{
  "num_key_value_heads": 7,
  "positions": "learned",
  "tie_word_embeddings": true,
  "dataset": "wikipedia_en"
}
Each number is 200 + 20 x the weight over its row's rms, rounded and kept within 0 to 999. Layers, rows and columns count from 0. The size before them is the row's rms in percent of the matrix's.

# layer 7 attention key, 448x448, rms 0.0458, rows 342-383, columns 64-127
112,176,198,184,201,221,186,165,229,216,197,185,192,201,190,190,207,228,185,214,221,162,181,223,199,186,208,222,178,173,211,170,205,227,191,209,205,179,231,143,218,197,181,163,173,189,210,198,215,184,195,189,194,200,227,185,231,180,176,194,222,215,162,194,204
099,195,199,174,191,222,211,188,217,214,234,188,196,232,210,188,210,189,195,185,185,194,247,223,196,153,160,187,229,220,230,212,212,218,206,201,209,171,172,215,209,209,175,197,175,193,213,205,222,216,202,194,173,229,218,191,238,219,204,208,210,177,197,209,217
099,182,244,189,176,187,219,176,187,187,218,191,200,232,205,200,216,201,188,210,219,187,190,257,208,216,192,223,225,242,216,211,220,199,239,193,201,174,183,215,177,190,212,237,146,189,183,225,186,224,210,169,208,248,190,182,228,207,184,214,189,206,196,171,211
100,189,215,211,198,224,193,171,205,170,209,198,221,213,196,211,203,187,199,156,174,186,188,194,174,189,184,196,192,251,210,205,195,218,232,208,234,173,225,190,213,202,180,212,227,210,179,228,208,198,190,230,220,220,213,225,193,224,197,205,212,197,186,203,202
102,196,201,197,216,205,194,214,205,201,206,206,199,175,177,186,169,199,192,191,202,193,213,189,233,142,208,183,184,182,233,185,185,202,189,179,215,195,205,215,203,189,191,166,222,173,219,194,206,212,189,194,214,178,238,226,197,192,194,163,209,196,182,216,194
107,151,208,215,220,229,167,209,187,217,225,194,224,203,217,165,203,201,229,195,186,228,225,223,228,219,187,224,174,189,223,199,175,215,242,199,210,216,183,223,217,197,198,182,196,192,237,186,214,184,166,220,185,187,169,212,223,213,196,186,183,194,194,220,189
112,212,219,204,231,212,213,208,203,206,202,208,169,194,182,183,198,230,189,201,214,211,180,212,209,193,239,220,208,184,203,151,204,212,201,219,188,164,212,190,203,183,242,177,186,170,165,197,216,207,214,229,217,178,184,205,217,165,192,171,196,251,192,167,209
105,178,228,212,206,215,169,189,186,168,212,213,211,207,182,187,203,210,177,201,177,192,205,187,199,247,185,187,212,246,231,221,232,199,240,200,219,183,214,213,176,223,175,227,222,187,218,233,204,212,180,191,189,233,223,208,210,256,203,167,233,170,167,178,217
101,223,235,186,210,186,228,192,214,191,197,185,189,207,207,216,200,208,179,149,193,169,212,218,216,143,210,148,236,247,242,225,225,243,188,207,184,160,200,223,187,209,165,193,170,247,203,193,219,195,194,206,185,198,219,194,230,196,212,194,190,184,206,178,204
096,182,195,231,238,194,223,202,177,211,229,205,190,174,185,253,188,184,203,180,197,203,212,183,180,218,200,223,190,212,201,212,192,169,198,179,221,237,188,170,224,185,204,191,262,233,209,212,201,182,218,175,208,195,213,192,188,195,198,208,218,177,192,179,199
102,187,228,230,187,209,219,215,205,227,221,213,220,224,190,194,168,187,211,196,177,184,215,222,187,207,170,208,182,182,196,183,199,179,174,180,201,202,203,211,197,209,159,149,224,197,230,207,207,211,219,237,192,190,199,191,209,178,173,171,182,186,200,204,211
112,223,208,249,208,214,175,219,198,191,184,216,215,189,187,226,221,164,192,193,184,211,207,190,221,167,231,170,237,173,186,175,181,223,200,196,177,217,231,216,191,201,226,220,210,202,198,223,181,219,203,217,240,195,236,252,195,194,241,229,173,218,220,196,221
094,206,205,191,198,230,187,209,210,218,252,191,207,214,199,191,207,202,177,216,207,219,203,204,187,233,193,229,193,208,215,180,163,191,209,224,174,206,196,204,217,181,214,230,149,193,194,207,197,173,203,230,214,228,211,194,233,215,199,203,199,208,189,186,200
096,203,188,201,200,204,186,199,203,219,145,196,175,211,212,183,197,182,204,233,181,180,193,197,235,106,205,207,188,180,187,170,169,212,166,184,211,182,223,202,206,203,201,183,182,201,217,165,190,193,196,224,213,181,225,211,213,170,214,207,187,187,203,212,195
098,198,212,196,159,216,211,203,194,184,182,227,196,204,200,184,185,201,189,208,209,194,185,187,150,258,214,201,240,225,174,214,227,179,236,251,214,188,195,202,188,182,201,191,196,195,228,246,179,198,168,197,195,227,169,189,198,206,203,172,214,199,192,202,207
110,200,202,203,192,197,175,201,184,192,184,233,234,211,230,205,226,153,216,178,177,219,224,203,180,210,203,176,184,251,181,217,206,179,195,204,188,198,216,172,180,239,178,241,206,176,200,188,181,193,226,208,206,209,166,188,185,176,226,208,171,193,214,232,184
096,195,197,207,199,199,196,219,175,189,197,223,215,194,185,233,223,194,179,223,156,191,195,226,180,246,212,226,198,238,182,216,202,214,222,194,203,195,196,198,236,215,215,244,220,204,179,196,189,175,214,215,212,193,212,208,172,213,186,198,182,184,209,206,221
113,205,183,206,197,212,156,172,222,175,174,195,214,220,173,198,192,200,205,221,231,205,157,188,187,171,191,193,206,179,217,215,194,203,170,178,183,187,219,190,192,199,207,218,195,183,197,178,218,223,206,214,216,170,198,193,224,197,212,208,242,193,181,245,185
109,216,181,223,190,190,162,205,186,220,216,188,207,227,221,190,202,230,178,175,220,200,192,195,203,200,187,212,180,210,185,213,226,234,204,199,198,190,170,187,226,221,216,210,196,181,186,196,185,157,177,198,215,243,197,219,160,216,200,177,211,222,227,182,222
101,199,203,232,202,186,184,223,197,229,191,180,172,202,205,193,234,193,231,185,181,204,224,185,223,135,164,204,186,179,196,173,238,244,182,182,187,209,187,203,199,218,185,226,187,205,196,197,206,199,221,203,195,191,241,224,237,223,223,241,173,186,233,185,208
102,233,183,198,199,188,239,194,227,206,188,176,176,208,214,214,188,217,182,189,203,213,193,196,195,202,190,182,201,237,218,214,183,217,180,215,188,216,172,176,185,189,169,206,172,222,198,166,224,164,212,217,198,173,205,201,208,197,208,216,193,192,210,226,148
102,206,209,200,192,223,225,187,213,201,259,206,192,185,196,235,156,220,231,183,201,219,215,221,220,175,167,211,185,199,200,202,215,208,214,167,203,216,207,186,201,190,170,179,232,220,199,239,230,206,204,206,193,196,194,199,187,234,197,203,174,175,214,229,172
103,182,205,192,163,201,171,204,222,195,186,205,178,241,179,207,217,205,193,209,182,186,197,199,231,136,192,172,189,209,188,227,248,220,183,161,200,171,190,218,161,233,198,211,158,209,186,195,198,211,189,182,156,214,229,206,232,222,216,178,191,160,222,181,215
095,171,199,210,207,212,171,212,159,198,200,217,205,209,205,212,246,181,197,232,222,213,198,217,188,222,193,242,218,229,188,200,186,188,223,205,205,213,214,170,208,213,232,225,194,161,194,214,187,157,205,204,250,219,201,216,191,227,208,221,199,218,227,225,210
101,212,242,192,178,207,198,221,199,205,207,172,217,213,207,214,204,217,194,218,215,192,224,203,211,155,217,202,249,176,186,171,199,234,207,172,233,231,208,247,195,208,201,231,184,194,194,196,198,175,202,200,178,237,217,205,196,206,214,180,175,141,182,187,229
107,223,195,224,183,201,204,190,220,231,163,174,208,214,219,188,186,205,204,162,188,151,188,193,199,182,194,189,201,162,194,176,206,235,177,202,233,225,203,200,188,175,190,212,189,226,213,208,181,198,192,187,195,195,205,204,221,200,210,183,195,211,196,181,190
106,183,208,205,202,208,223,176,182,202,181,192,210,175,202,207,215,179,213,191,211,195,206,193,168,213,218,194,239,200,183,175,241,211,210,213,236,199,201,183,201,201,209,196,236,188,214,216,210,222,212,209,173,206,178,225,219,197,188,190,196,211,190,182,228
105,202,196,215,204,233,173,228,196,187,199,237,226,203,208,196,215,176,218,211,178,236,185,198,152,204,222,216,196,198,213,166,156,198,199,225,162,211,225,210,204,202,236,194,186,185,180,208,210,229,193,219,242,180,181,211,182,210,200,204,188,239,217,191,178
100,168,211,210,241,210,196,191,185,202,198,191,167,201,202,207,230,181,227,213,190,189,198,201,224,153,213,200,184,228,204,238,180,204,201,183,202,152,168,208,195,187,219,203,165,220,194,196,187,209,177,156,218,203,235,182,212,191,230,221,180,239,200,186,215
101,221,176,185,208,197,182,205,204,156,169,206,209,192,201,204,203,169,192,198,190,213,199,189,186,178,231,203,242,198,212,187,221,196,189,193,200,189,216,200,225,201,223,234,243,191,202,181,178,214,236,204,208,181,239,204,202,205,212,200,231,224,200,178,173
100,224,180,215,187,214,218,191,212,175,189,206,228,218,225,203,158,184,204,196,229,207,185,193,137,252,180,206,188,214,189,204,190,184,194,215,179,197,199,191,201,209,195,219,218,205,231,214,163,191,185,212,210,213,159,193,151,218,191,183,209,214,221,205,191
094,190,219,194,171,193,214,211,218,223,195,168,143,196,164,226,199,227,220,206,216,177,191,190,211,158,183,181,230,191,203,225,222,183,174,171,206,172,200,221,176,206,209,164,180,234,180,206,208,222,209,183,182,196,200,180,213,195,219,208,192,177,219,162,221
111,175,195,207,212,185,187,209,218,182,192,190,208,199,190,223,200,191,184,210,193,204,230,208,184,219,170,210,186,177,187,175,174,163,184,191,189,182,199,213,209,196,203,191,197,220,220,195,210,226,221,206,181,183,226,209,196,183,202,251,205,206,243,201,205
100,184,213,202,189,198,205,220,231,230,219,224,216,159,178,193,209,191,209,163,184,209,225,157,208,188,183,193,174,180,172,209,191,195,207,194,201,205,204,193,192,193,195,176,183,209,174,249,239,200,217,193,216,207,184,206,177,200,225,231,207,200,213,178,197
109,197,203,240,225,223,190,185,232,235,209,187,190,234,212,187,187,234,175,162,188,181,216,192,185,178,209,213,153,250,232,191,199,213,200,220,205,180,197,169,210,207,176,202,186,199,204,208,201,182,208,202,203,205,206,189,197,185,217,172,211,209,200,193,203
104,210,196,238,182,200,212,209,200,205,180,214,202,225,214,177,195,182,219,146,154,189,191,212,177,187,176,163,180,221,213,190,238,219,188,204,185,161,218,214,191,220,157,191,201,218,213,228,173,224,195,195,184,159,212,182,197,185,202,193,189,226,194,161,215
092,196,189,211,196,197,193,215,213,204,189,198,176,181,184,205,204,197,209,180,170,197,196,236,252,113,180,182,173,194,203,192,235,194,189,187,216,210,205,220,199,222,202,178,190,177,193,221,229,197,191,219,220,221,203,228,205,206,216,205,216,181,245,201,206
099,173,179,213,190,221,183,172,198,178,211,204,180,197,198,190,204,197,200,199,160,189,187,217,191,231,195,213,196,245,176,206,210,204,216,193,197,162,175,193,211,190,203,157,165,209,181,225,212,219,168,216,205,223,183,187,214,207,179,208,223,232,194,193,201
111,202,208,246,227,165,230,192,198,189,198,217,179,160,209,210,183,203,177,190,183,167,179,219,276,158,217,189,190,208,228,211,229,226,192,166,219,236,213,191,192,196,231,202,207,219,196,228,203,197,196,184,199,222,213,241,196,222,197,212,210,227,204,183,205
104,217,197,172,200,191,187,195,217,189,171,200,164,173,225,179,217,185,200,225,189,164,186,213,205,133,217,209,221,242,212,176,206,201,202,213,185,169,205,230,200,223,198,223,179,183,198,189,211,213,187,191,216,197,256,211,240,214,206,217,213,199,215,196,183
105,178,179,225,200,204,207,192,205,184,169,206,188,185,216,202,209,214,175,191,200,210,172,208,197,168,194,181,171,185,180,187,161,198,169,213,179,194,213,213,224,183,203,184,208,219,210,153,191,191,202,176,226,147,204,181,188,160,189,198,214,276,227,207,190
102,234,192,202,181,197,201,189,233,201,179,216,227,184,207,173,181,212,211,182,188,189,207,225,203,198,201,190,190,191,184,201,181,224,193,216,206,188,207,200,221,218,174,165,214,184,243,165,193,168,177,236,188,190,174,208,174,188,196,202,175,218,221,237,154
# layer 7 attention query, 448x448, rms 0.0485, rows 343-383, columns 64-127
091,194,218,210,199,196,190,206,211,176,195,199,216,231,230,200,218,187,197,211,163,184,258,225,183,201,148,203,203,212,252,188,200,239,214,147,224,190,215,209,226,208,182,198,184,181,231,189,213,208,220,167,159,219,187,193,210,192,196,197,197,174,203,206,205
095,193,212,191,187,152,221,185,203,191,199,187,175,205,200,184,191,172,199,221,204,194,212,233,213,188,175,216,212,217,209,160,228,200,220,194,194,171,197,205,169,210,214,256,136,209,207,210,190,214,194,178,174,220,185,171,209,204,189,207,193,203,195,169,206
097,209,195,211,210,216,214,176,241,172,203,187,206,221,181,197,209,182,195,197,173,174,163,188,160,193,172,197,190,214,227,193,178,237,188,202,209,182,258,211,192,180,183,209,231,215,193,183,196,207,198,197,221,174,218,203,205,234,197,189,223,198,178,199,172
102,210,190,216,204,231,207,223,201,204,201,218,231,192,159,203,169,212,163,196,219,174,239,213,206,203,248,186,179,181,202,202,180,178,177,194,212,214,195,226,193,170,171,194,231,175,215,202,202,202,192,196,226,172,211,213,182,194,233,185,215,205,192,204,236
104,173,210,238,221,225,176,196,180,224,205,210,218,199,223,197,184,195,253,169,211,198,232,207,240,201,198,236,219,216,197,196,219,230,213,200,196,214,189,227,222,188,196,221,172,210,226,207,190,200,170,200,216,169,162,212,215,212,210,216,183,216,191,228,222
107,239,201,191,242,192,183,182,181,205,179,190,182,196,172,194,194,213,155,196,180,201,221,202,224,202,249,209,205,197,197,187,209,189,199,200,238,173,207,185,243,189,235,206,208,174,145,224,242,215,191,225,188,198,180,203,203,162,174,194,182,210,200,161,219
102,186,210,211,178,202,211,182,213,186,215,210,229,207,165,177,219,177,163,200,194,187,203,209,197,205,191,195,214,233,215,188,195,180,199,229,186,183,223,239,151,201,161,227,204,209,233,236,171,197,184,181,190,198,217,209,212,229,214,177,252,174,153,192,219
098,202,238,178,190,149,200,215,223,164,180,228,194,209,221,214,210,203,138,185,190,180,216,247,207,185,194,176,219,241,255,193,213,254,205,182,216,184,219,221,208,247,166,189,198,229,215,193,235,206,217,165,158,196,200,201,206,169,217,196,184,181,210,169,210
092,184,193,207,217,208,219,183,181,211,210,191,150,173,192,249,203,177,204,199,175,193,233,159,185,204,177,209,189,203,206,258,190,159,189,185,182,219,219,189,207,184,193,196,249,240,204,209,184,179,205,176,219,197,162,178,190,190,185,189,191,184,190,205,166
097,178,217,210,183,209,220,214,193,234,230,189,228,228,161,199,185,206,194,179,164,167,229,239,200,209,180,215,178,212,218,195,207,196,184,155,201,221,210,208,175,203,146,181,223,198,209,202,216,207,212,231,206,190,174,201,194,185,185,190,175,208,232,214,203
101,231,202,214,212,221,179,210,204,186,205,207,212,200,189,203,203,181,176,194,193,217,159,210,199,196,217,185,234,202,184,201,173,230,210,216,183,210,238,212,168,204,224,199,226,211,189,188,172,207,182,228,237,231,234,220,208,208,227,208,161,201,237,190,195
088,216,202,176,210,200,168,220,221,222,229,200,217,203,210,199,177,194,169,205,224,222,203,195,208,200,208,208,215,204,205,173,171,180,223,222,208,207,195,213,224,185,226,211,162,229,188,198,205,201,209,207,209,232,236,207,225,182,196,219,191,198,224,173,202
094,175,186,215,210,225,165,203,169,196,150,241,183,202,206,162,216,215,211,224,195,212,192,216,210,207,183,228,204,173,167,199,177,197,211,174,218,192,208,210,206,197,231,152,220,196,199,167,193,203,182,241,205,188,208,220,202,190,192,204,185,187,192,223,184
095,204,216,186,168,189,231,180,187,188,200,189,164,213,179,214,215,224,202,207,203,207,215,159,179,189,220,195,242,217,178,225,231,193,223,241,183,178,200,215,190,197,178,199,214,205,179,239,199,219,161,210,219,187,187,205,203,244,172,169,199,168,174,159,197
103,167,219,199,185,195,159,225,194,174,197,224,209,205,232,197,227,179,210,214,162,178,187,210,187,203,190,197,208,239,193,190,220,202,215,192,194,193,204,201,190,223,184,209,209,174,210,214,189,191,220,209,231,207,188,211,185,184,217,197,181,214,203,214,201
093,202,200,203,201,183,180,199,187,194,215,185,213,203,207,246,231,200,194,227,152,191,204,200,213,207,187,208,169,222,198,239,222,235,218,225,165,192,209,187,208,184,199,194,209,216,198,188,168,179,201,228,196,191,234,210,198,225,191,196,192,193,194,200,201
105,199,177,228,202,198,163,205,201,177,198,194,205,208,170,197,233,197,202,223,232,214,153,226,197,202,194,206,210,170,218,202,168,178,183,190,200,219,236,190,206,196,223,188,198,170,173,203,232,202,210,224,200,197,221,214,225,188,224,205,239,181,178,225,194
107,241,178,215,198,186,191,182,211,235,184,202,206,233,220,182,194,189,185,178,226,213,186,175,205,199,216,177,194,200,161,191,230,233,194,225,186,170,159,195,220,207,197,202,170,189,193,208,167,164,183,214,220,234,199,180,188,218,209,200,204,218,203,217,223
101,219,188,229,176,204,203,211,218,221,173,186,216,211,221,166,193,182,254,202,206,225,189,183,173,208,171,171,214,184,188,207,224,240,199,194,190,203,198,191,198,208,193,211,167,186,195,185,189,199,212,201,186,214,224,201,238,222,214,256,180,216,216,206,205
097,205,195,185,203,177,223,200,243,198,155,204,181,185,237,191,169,215,186,205,191,213,184,224,194,188,226,184,209,231,230,212,184,228,208,200,209,237,191,189,212,216,178,226,186,216,173,199,231,178,244,209,185,187,209,220,217,165,194,231,199,200,194,207,171
101,202,209,210,165,203,230,179,232,191,238,199,208,197,200,206,176,205,238,194,193,188,217,194,201,198,189,198,173,189,196,230,190,201,175,160,188,240,223,190,209,190,183,218,233,210,198,197,250,190,214,198,188,192,202,168,181,243,215,218,184,153,189,220,195
097,181,184,229,168,190,163,209,222,197,201,210,231,237,188,213,226,208,161,220,190,197,232,198,213,203,203,155,177,217,197,219,228,204,183,146,193,174,192,204,188,237,199,208,188,208,206,198,206,195,183,209,145,216,216,215,220,220,220,186,204,158,215,192,222
092,165,221,217,208,196,174,197,182,226,197,182,214,218,204,205,253,174,224,233,207,236,208,205,206,199,163,224,209,194,187,193,223,202,222,227,179,218,239,156,186,222,224,217,178,172,209,206,176,182,186,233,237,208,230,222,195,224,209,232,183,220,232,222,188
099,198,208,215,182,228,217,226,180,181,191,183,212,221,196,220,211,210,184,230,217,224,246,199,206,207,162,202,246,167,199,195,181,229,213,169,229,225,190,251,176,218,226,207,197,202,216,180,167,168,209,193,198,228,217,170,178,199,205,187,167,169,203,207,217
099,219,187,218,176,232,200,202,199,212,171,198,205,230,221,189,186,227,182,176,203,166,171,177,194,201,194,207,214,168,181,187,208,236,182,235,238,220,205,197,198,186,198,183,241,220,208,172,183,193,179,216,202,213,181,193,229,236,178,167,191,224,176,160,185
098,180,207,205,230,198,216,146,154,185,197,178,221,190,169,208,231,213,188,196,173,187,224,190,166,198,200,207,208,199,210,205,234,212,167,182,208,185,193,203,187,181,228,192,248,176,183,217,220,216,180,194,189,164,161,205,221,221,162,188,178,222,204,196,186
101,215,203,218,196,236,181,220,195,198,206,211,193,206,205,204,193,186,222,170,207,199,166,194,185,205,257,205,201,209,196,175,216,182,192,231,177,199,224,188,207,196,214,220,216,199,187,209,196,246,184,248,247,191,223,252,213,223,202,213,194,231,190,166,199
098,192,187,249,208,214,175,175,175,198,199,174,188,201,211,202,220,178,221,213,178,204,191,190,205,194,168,202,201,198,200,199,217,175,212,191,170,175,207,188,195,183,215,217,181,231,232,215,167,221,137,171,204,175,172,206,223,186,237,193,180,212,195,184,204
093,221,189,180,183,236,208,181,167,154,192,202,210,194,178,200,227,169,187,188,192,215,195,196,172,201,222,219,188,204,211,229,196,190,209,215,202,188,196,192,222,178,192,221,245,195,195,207,180,218,239,226,215,185,210,190,182,194,201,201,243,211,180,181,172
096,210,184,189,195,209,212,198,204,179,212,219,173,238,236,225,192,190,216,182,212,189,180,186,171,198,204,191,202,187,215,207,203,203,182,213,179,199,204,206,208,212,189,212,205,216,199,225,196,200,205,213,233,228,164,194,190,218,181,192,201,234,216,185,164
097,185,209,196,185,189,185,206,190,196,203,187,160,191,187,223,208,207,194,211,209,204,214,206,197,193,170,186,205,172,229,221,196,176,176,137,212,224,218,229,187,219,205,150,170,206,199,216,224,201,169,158,163,189,192,186,221,189,216,185,195,180,218,170,204
109,170,193,163,213,223,195,207,192,202,231,219,185,192,197,189,217,192,194,215,208,216,231,228,180,194,167,219,198,195,183,197,181,160,206,205,163,166,188,233,189,203,208,172,168,207,194,215,210,228,213,206,197,195,195,174,199,158,194,227,215,225,234,232,185
098,190,195,178,195,206,227,234,238,231,197,197,190,168,180,172,194,222,196,196,183,185,189,169,194,209,192,196,171,179,193,195,193,182,180,199,213,198,208,193,200,181,217,197,181,179,186,215,205,226,214,189,233,199,208,183,198,209,209,217,199,207,214,209,210
103,208,188,232,198,208,175,190,228,222,179,212,172,251,216,192,180,214,148,190,169,169,182,188,180,202,217,200,168,254,185,203,199,214,183,220,209,192,224,158,207,191,166,244,203,225,211,199,198,171,207,202,198,207,194,183,198,193,213,171,202,188,190,203,226
102,214,202,227,184,186,200,222,186,192,192,211,208,224,207,190,196,204,207,154,163,151,176,198,176,200,230,185,178,228,226,209,223,225,166,178,182,179,242,202,194,203,141,186,225,212,203,210,202,229,183,208,182,207,185,182,199,194,199,184,215,236,185,153,198
087,202,173,210,158,162,184,229,213,221,160,206,198,174,206,195,204,199,216,202,151,167,192,220,213,194,214,187,193,185,207,185,195,187,152,176,222,205,229,212,182,230,199,179,180,143,210,204,217,205,179,225,236,212,221,237,189,215,197,216,232,172,203,215,208
099,207,175,223,206,192,207,156,202,197,214,188,201,217,180,178,222,177,214,189,171,171,183,189,186,186,189,214,190,219,207,159,198,189,200,194,185,158,208,203,212,189,182,195,208,214,199,205,207,253,160,220,194,198,187,221,220,212,176,220,238,205,185,198,220
103,204,197,234,197,186,240,192,223,195,195,173,188,165,213,191,168,197,156,180,172,141,182,216,240,204,227,189,178,187,206,192,235,225,165,193,209,208,201,177,151,182,219,224,223,213,195,198,208,194,210,219,191,203,192,209,197,246,205,204,211,223,197,202,203
100,230,196,183,191,179,204,193,181,183,156,236,165,162,212,192,222,166,202,225,188,208,212,227,179,208,217,211,230,215,229,164,198,176,234,204,214,177,226,218,230,236,191,219,189,189,192,201,199,192,181,235,194,171,227,214,228,205,205,213,230,176,201,176,173
100,203,203,214,196,199,196,214,178,208,181,211,194,196,223,200,212,213,184,189,199,210,162,209,197,201,217,201,197,181,179,223,201,214,188,225,174,171,209,183,214,181,166,192,205,205,193,177,188,202,169,193,210,170,188,196,198,173,177,187,199,260,210,191,203
100,236,200,186,200,206,184,197,226,212,191,237,195,194,224,191,189,204,208,180,197,204,178,231,199,191,225,195,214,195,188,186,175,249,215,206,212,184,176,207,228,231,180,187,211,175,194,183,222,186,206,227,209,198,201,192,192,211,195,217,162,211,232,199,178
# layer 7 attention value, 448x448, rms 0.0388, rows 320-332, columns 64-127
095,217,216,223,192,178,182,169,211,199,181,168,174,171,191,197,172,222,175,181,212,231,213,226,220,201,205,185,219,204,217,207,178,169,190,186,188,196,232,239,193,209,238,180,202,188,156,207,229,227,192,199,214,193,187,191,213,194,205,208,175,198,237,175,219
096,176,225,227,177,221,203,153,215,189,190,194,190,194,227,181,160,214,194,206,223,209,216,213,211,200,215,183,223,192,186,208,201,211,210,204,224,158,160,217,168,214,208,160,162,200,194,209,169,209,189,196,194,209,180,210,191,191,229,241,154,223,240,207,218
100,234,164,195,211,253,205,211,217,220,202,193,178,216,158,197,236,196,179,183,170,184,205,171,175,198,184,182,200,184,172,216,198,174,197,202,204,221,180,228,176,193,201,165,197,194,169,204,228,206,185,196,233,208,200,214,186,189,236,195,216,188,206,200,218
100,150,189,196,218,210,204,157,182,177,191,234,218,209,188,178,206,176,172,209,210,174,231,231,182,206,211,243,215,195,184,199,182,158,218,224,244,195,223,207,191,215,214,175,184,205,198,201,187,211,176,218,193,179,202,195,160,198,129,171,228,170,168,180,201
105,171,179,166,173,220,195,207,163,196,196,187,206,160,165,215,187,156,211,234,181,184,177,190,200,197,182,234,181,199,194,193,183,219,189,209,187,221,226,212,211,185,206,238,231,201,207,183,199,216,201,219,125,205,225,159,231,185,157,195,220,232,189,203,218
104,224,204,181,217,205,194,178,191,182,224,187,210,224,203,209,219,189,214,190,174,208,182,183,145,198,203,205,220,219,190,208,194,149,194,189,208,203,195,209,212,213,182,203,205,205,162,201,198,206,182,193,223,199,178,205,197,186,215,170,207,181,201,162,226
089,187,193,229,227,194,192,220,212,209,218,209,257,220,184,175,185,177,186,207,194,205,156,215,169,201,178,234,185,165,164,221,194,193,204,198,191,194,169,178,221,203,210,207,220,189,205,212,168,166,219,185,248,233,241,172,163,226,192,173,242,206,182,195,215
100,195,159,209,230,186,200,190,211,233,211,190,190,181,171,247,205,182,207,212,202,180,196,160,201,202,216,205,174,194,201,220,179,210,168,224,221,228,224,163,172,196,202,244,169,192,187,197,199,172,203,188,222,204,207,203,189,243,178,201,170,143,172,186,163
095,194,188,230,192,220,227,193,221,232,193,179,257,228,153,184,185,210,191,210,183,220,157,202,186,201,203,159,161,203,224,177,220,234,181,192,173,220,187,193,206,154,201,203,161,184,195,199,197,210,227,200,169,213,209,185,216,209,201,179,229,204,163,206,187
096,221,218,211,179,168,222,199,181,180,237,202,201,188,220,169,191,198,190,179,205,215,231,211,154,198,180,204,211,175,205,215,200,206,224,191,183,220,196,198,218,181,157,203,226,229,211,177,208,210,223,169,174,211,207,216,182,214,190,225,190,180,179,179,220
101,197,190,176,215,155,143,186,160,184,221,175,230,193,185,233,158,187,186,216,205,194,178,239,194,197,183,215,189,200,185,200,205,161,204,189,171,199,186,224,195,206,175,207,195,194,199,201,184,190,174,186,228,195,190,222,216,190,175,219,244,216,194,183,222
111,180,254,205,212,184,182,211,204,210,209,210,213,195,219,191,196,206,183,224,194,203,239,235,222,203,191,183,215,197,219,174,198,216,198,203,203,201,184,213,183,206,205,169,175,239,237,188,197,181,208,210,181,187,215,177,209,172,226,187,138,185,259,196,217
089,197,183,202,195,214,198,191,180,229,219,183,217,206,147,201,202,203,221,216,193,198,145,222,221,195,176,200,164,181,189,203,221,224,232,192,201,204,180,235,209,195,192,205,177,180,253,206,196,190,208,216,168,224,211,182,226,195,221,173,223,202,177,202,176
# layer 7 attention output (transposed), 448x448, rms 0.0401, rows 320-332, columns 64-127
099,152,175,196,221,223,194,218,193,189,211,213,208,223,212,211,218,218,234,219,200,161,188,168,207,190,188,216,187,197,176,186,193,202,217,198,225,199,171,144,202,180,166,196,197,201,230,192,163,177,212,190,202,208,210,205,196,205,204,188,211,200,157,222,192
096,195,181,172,210,179,217,241,188,201,199,221,235,223,178,213,242,199,214,195,192,176,199,209,202,229,179,211,180,214,211,187,196,211,189,211,191,237,235,202,234,193,177,223,228,200,212,200,224,195,188,201,206,194,194,217,209,235,192,188,232,180,174,197,185
097,179,232,209,200,161,188,180,190,172,210,190,256,176,214,208,187,196,217,215,228,199,182,213,206,228,239,205,208,219,239,192,230,221,206,215,194,170,198,191,220,205,189,228,199,203,208,201,171,184,181,206,176,178,186,184,200,199,167,197,174,207,181,190,194
099,248,195,199,197,187,202,237,206,206,217,180,142,190,210,250,190,221,219,185,208,231,194,180,242,181,184,189,207,193,202,186,194,220,178,203,155,201,182,174,203,186,171,228,181,216,179,180,210,183,230,196,216,190,193,197,224,196,247,208,167,237,227,184,214
102,211,221,229,217,191,213,192,210,221,204,206,192,227,213,191,198,234,201,169,230,219,226,204,184,231,204,168,202,195,184,193,200,164,185,185,221,209,157,207,179,222,201,181,166,214,202,211,181,188,209,201,261,220,186,229,170,210,234,216,195,169,218,207,186
096,172,183,211,191,188,196,219,184,204,181,218,163,181,199,190,190,206,141,205,208,196,209,214,281,222,217,202,210,184,203,203,188,239,214,200,205,180,223,176,191,192,202,202,196,203,215,204,215,194,208,201,175,195,227,204,194,215,186,227,185,215,210,218,175
089,201,216,179,181,207,219,175,197,184,192,193,125,161,197,243,200,210,209,176,227,209,227,190,253,181,193,172,223,197,235,201,197,218,191,195,198,194,206,232,208,209,186,198,176,174,187,188,209,212,206,208,176,162,193,200,232,185,206,234,142,217,222,209,207
094,207,213,192,180,192,198,205,188,171,215,213,219,223,238,155,190,205,186,182,193,213,210,237,198,149,216,204,216,202,199,178,224,195,231,207,186,168,181,222,229,191,199,156,221,192,200,200,212,207,188,211,179,204,181,205,214,159,208,192,239,248,193,211,211
093,198,207,172,221,176,184,199,181,172,189,194,117,161,225,191,202,216,229,196,229,203,221,199,206,181,204,241,233,189,203,194,187,175,202,218,214,182,187,221,205,230,206,186,212,204,209,193,206,203,191,193,226,195,198,203,181,186,202,228,177,199,216,196,180
094,170,180,188,191,212,187,199,207,233,158,198,179,192,186,224,212,198,213,203,204,197,177,195,278,194,195,190,191,206,191,191,184,189,186,211,223,198,203,205,185,221,224,212,173,186,196,207,177,190,193,213,204,202,209,174,218,185,208,189,209,209,219,208,195
101,189,221,232,199,252,226,196,212,208,199,214,160,205,215,166,217,200,216,190,217,196,220,158,171,228,223,195,205,202,213,189,193,225,200,207,223,204,192,179,191,187,210,175,203,221,200,194,196,189,232,204,196,186,215,174,179,212,217,180,185,202,184,221,188
112,223,151,217,204,216,196,200,205,183,175,191,184,213,180,189,207,188,232,202,198,176,171,159,180,170,210,213,181,211,172,225,216,175,197,199,219,195,205,186,220,190,190,225,214,181,172,220,200,214,206,181,216,226,186,219,189,235,182,205,267,207,176,213,197
086,192,235,196,206,194,195,183,218,179,187,197,204,181,221,183,188,187,204,179,214,222,238,189,127,230,227,198,204,218,220,214,199,202,175,204,217,181,193,196,184,209,210,198,203,203,168,221,210,192,203,202,242,197,178,204,190,214,187,231,198,197,219,179,205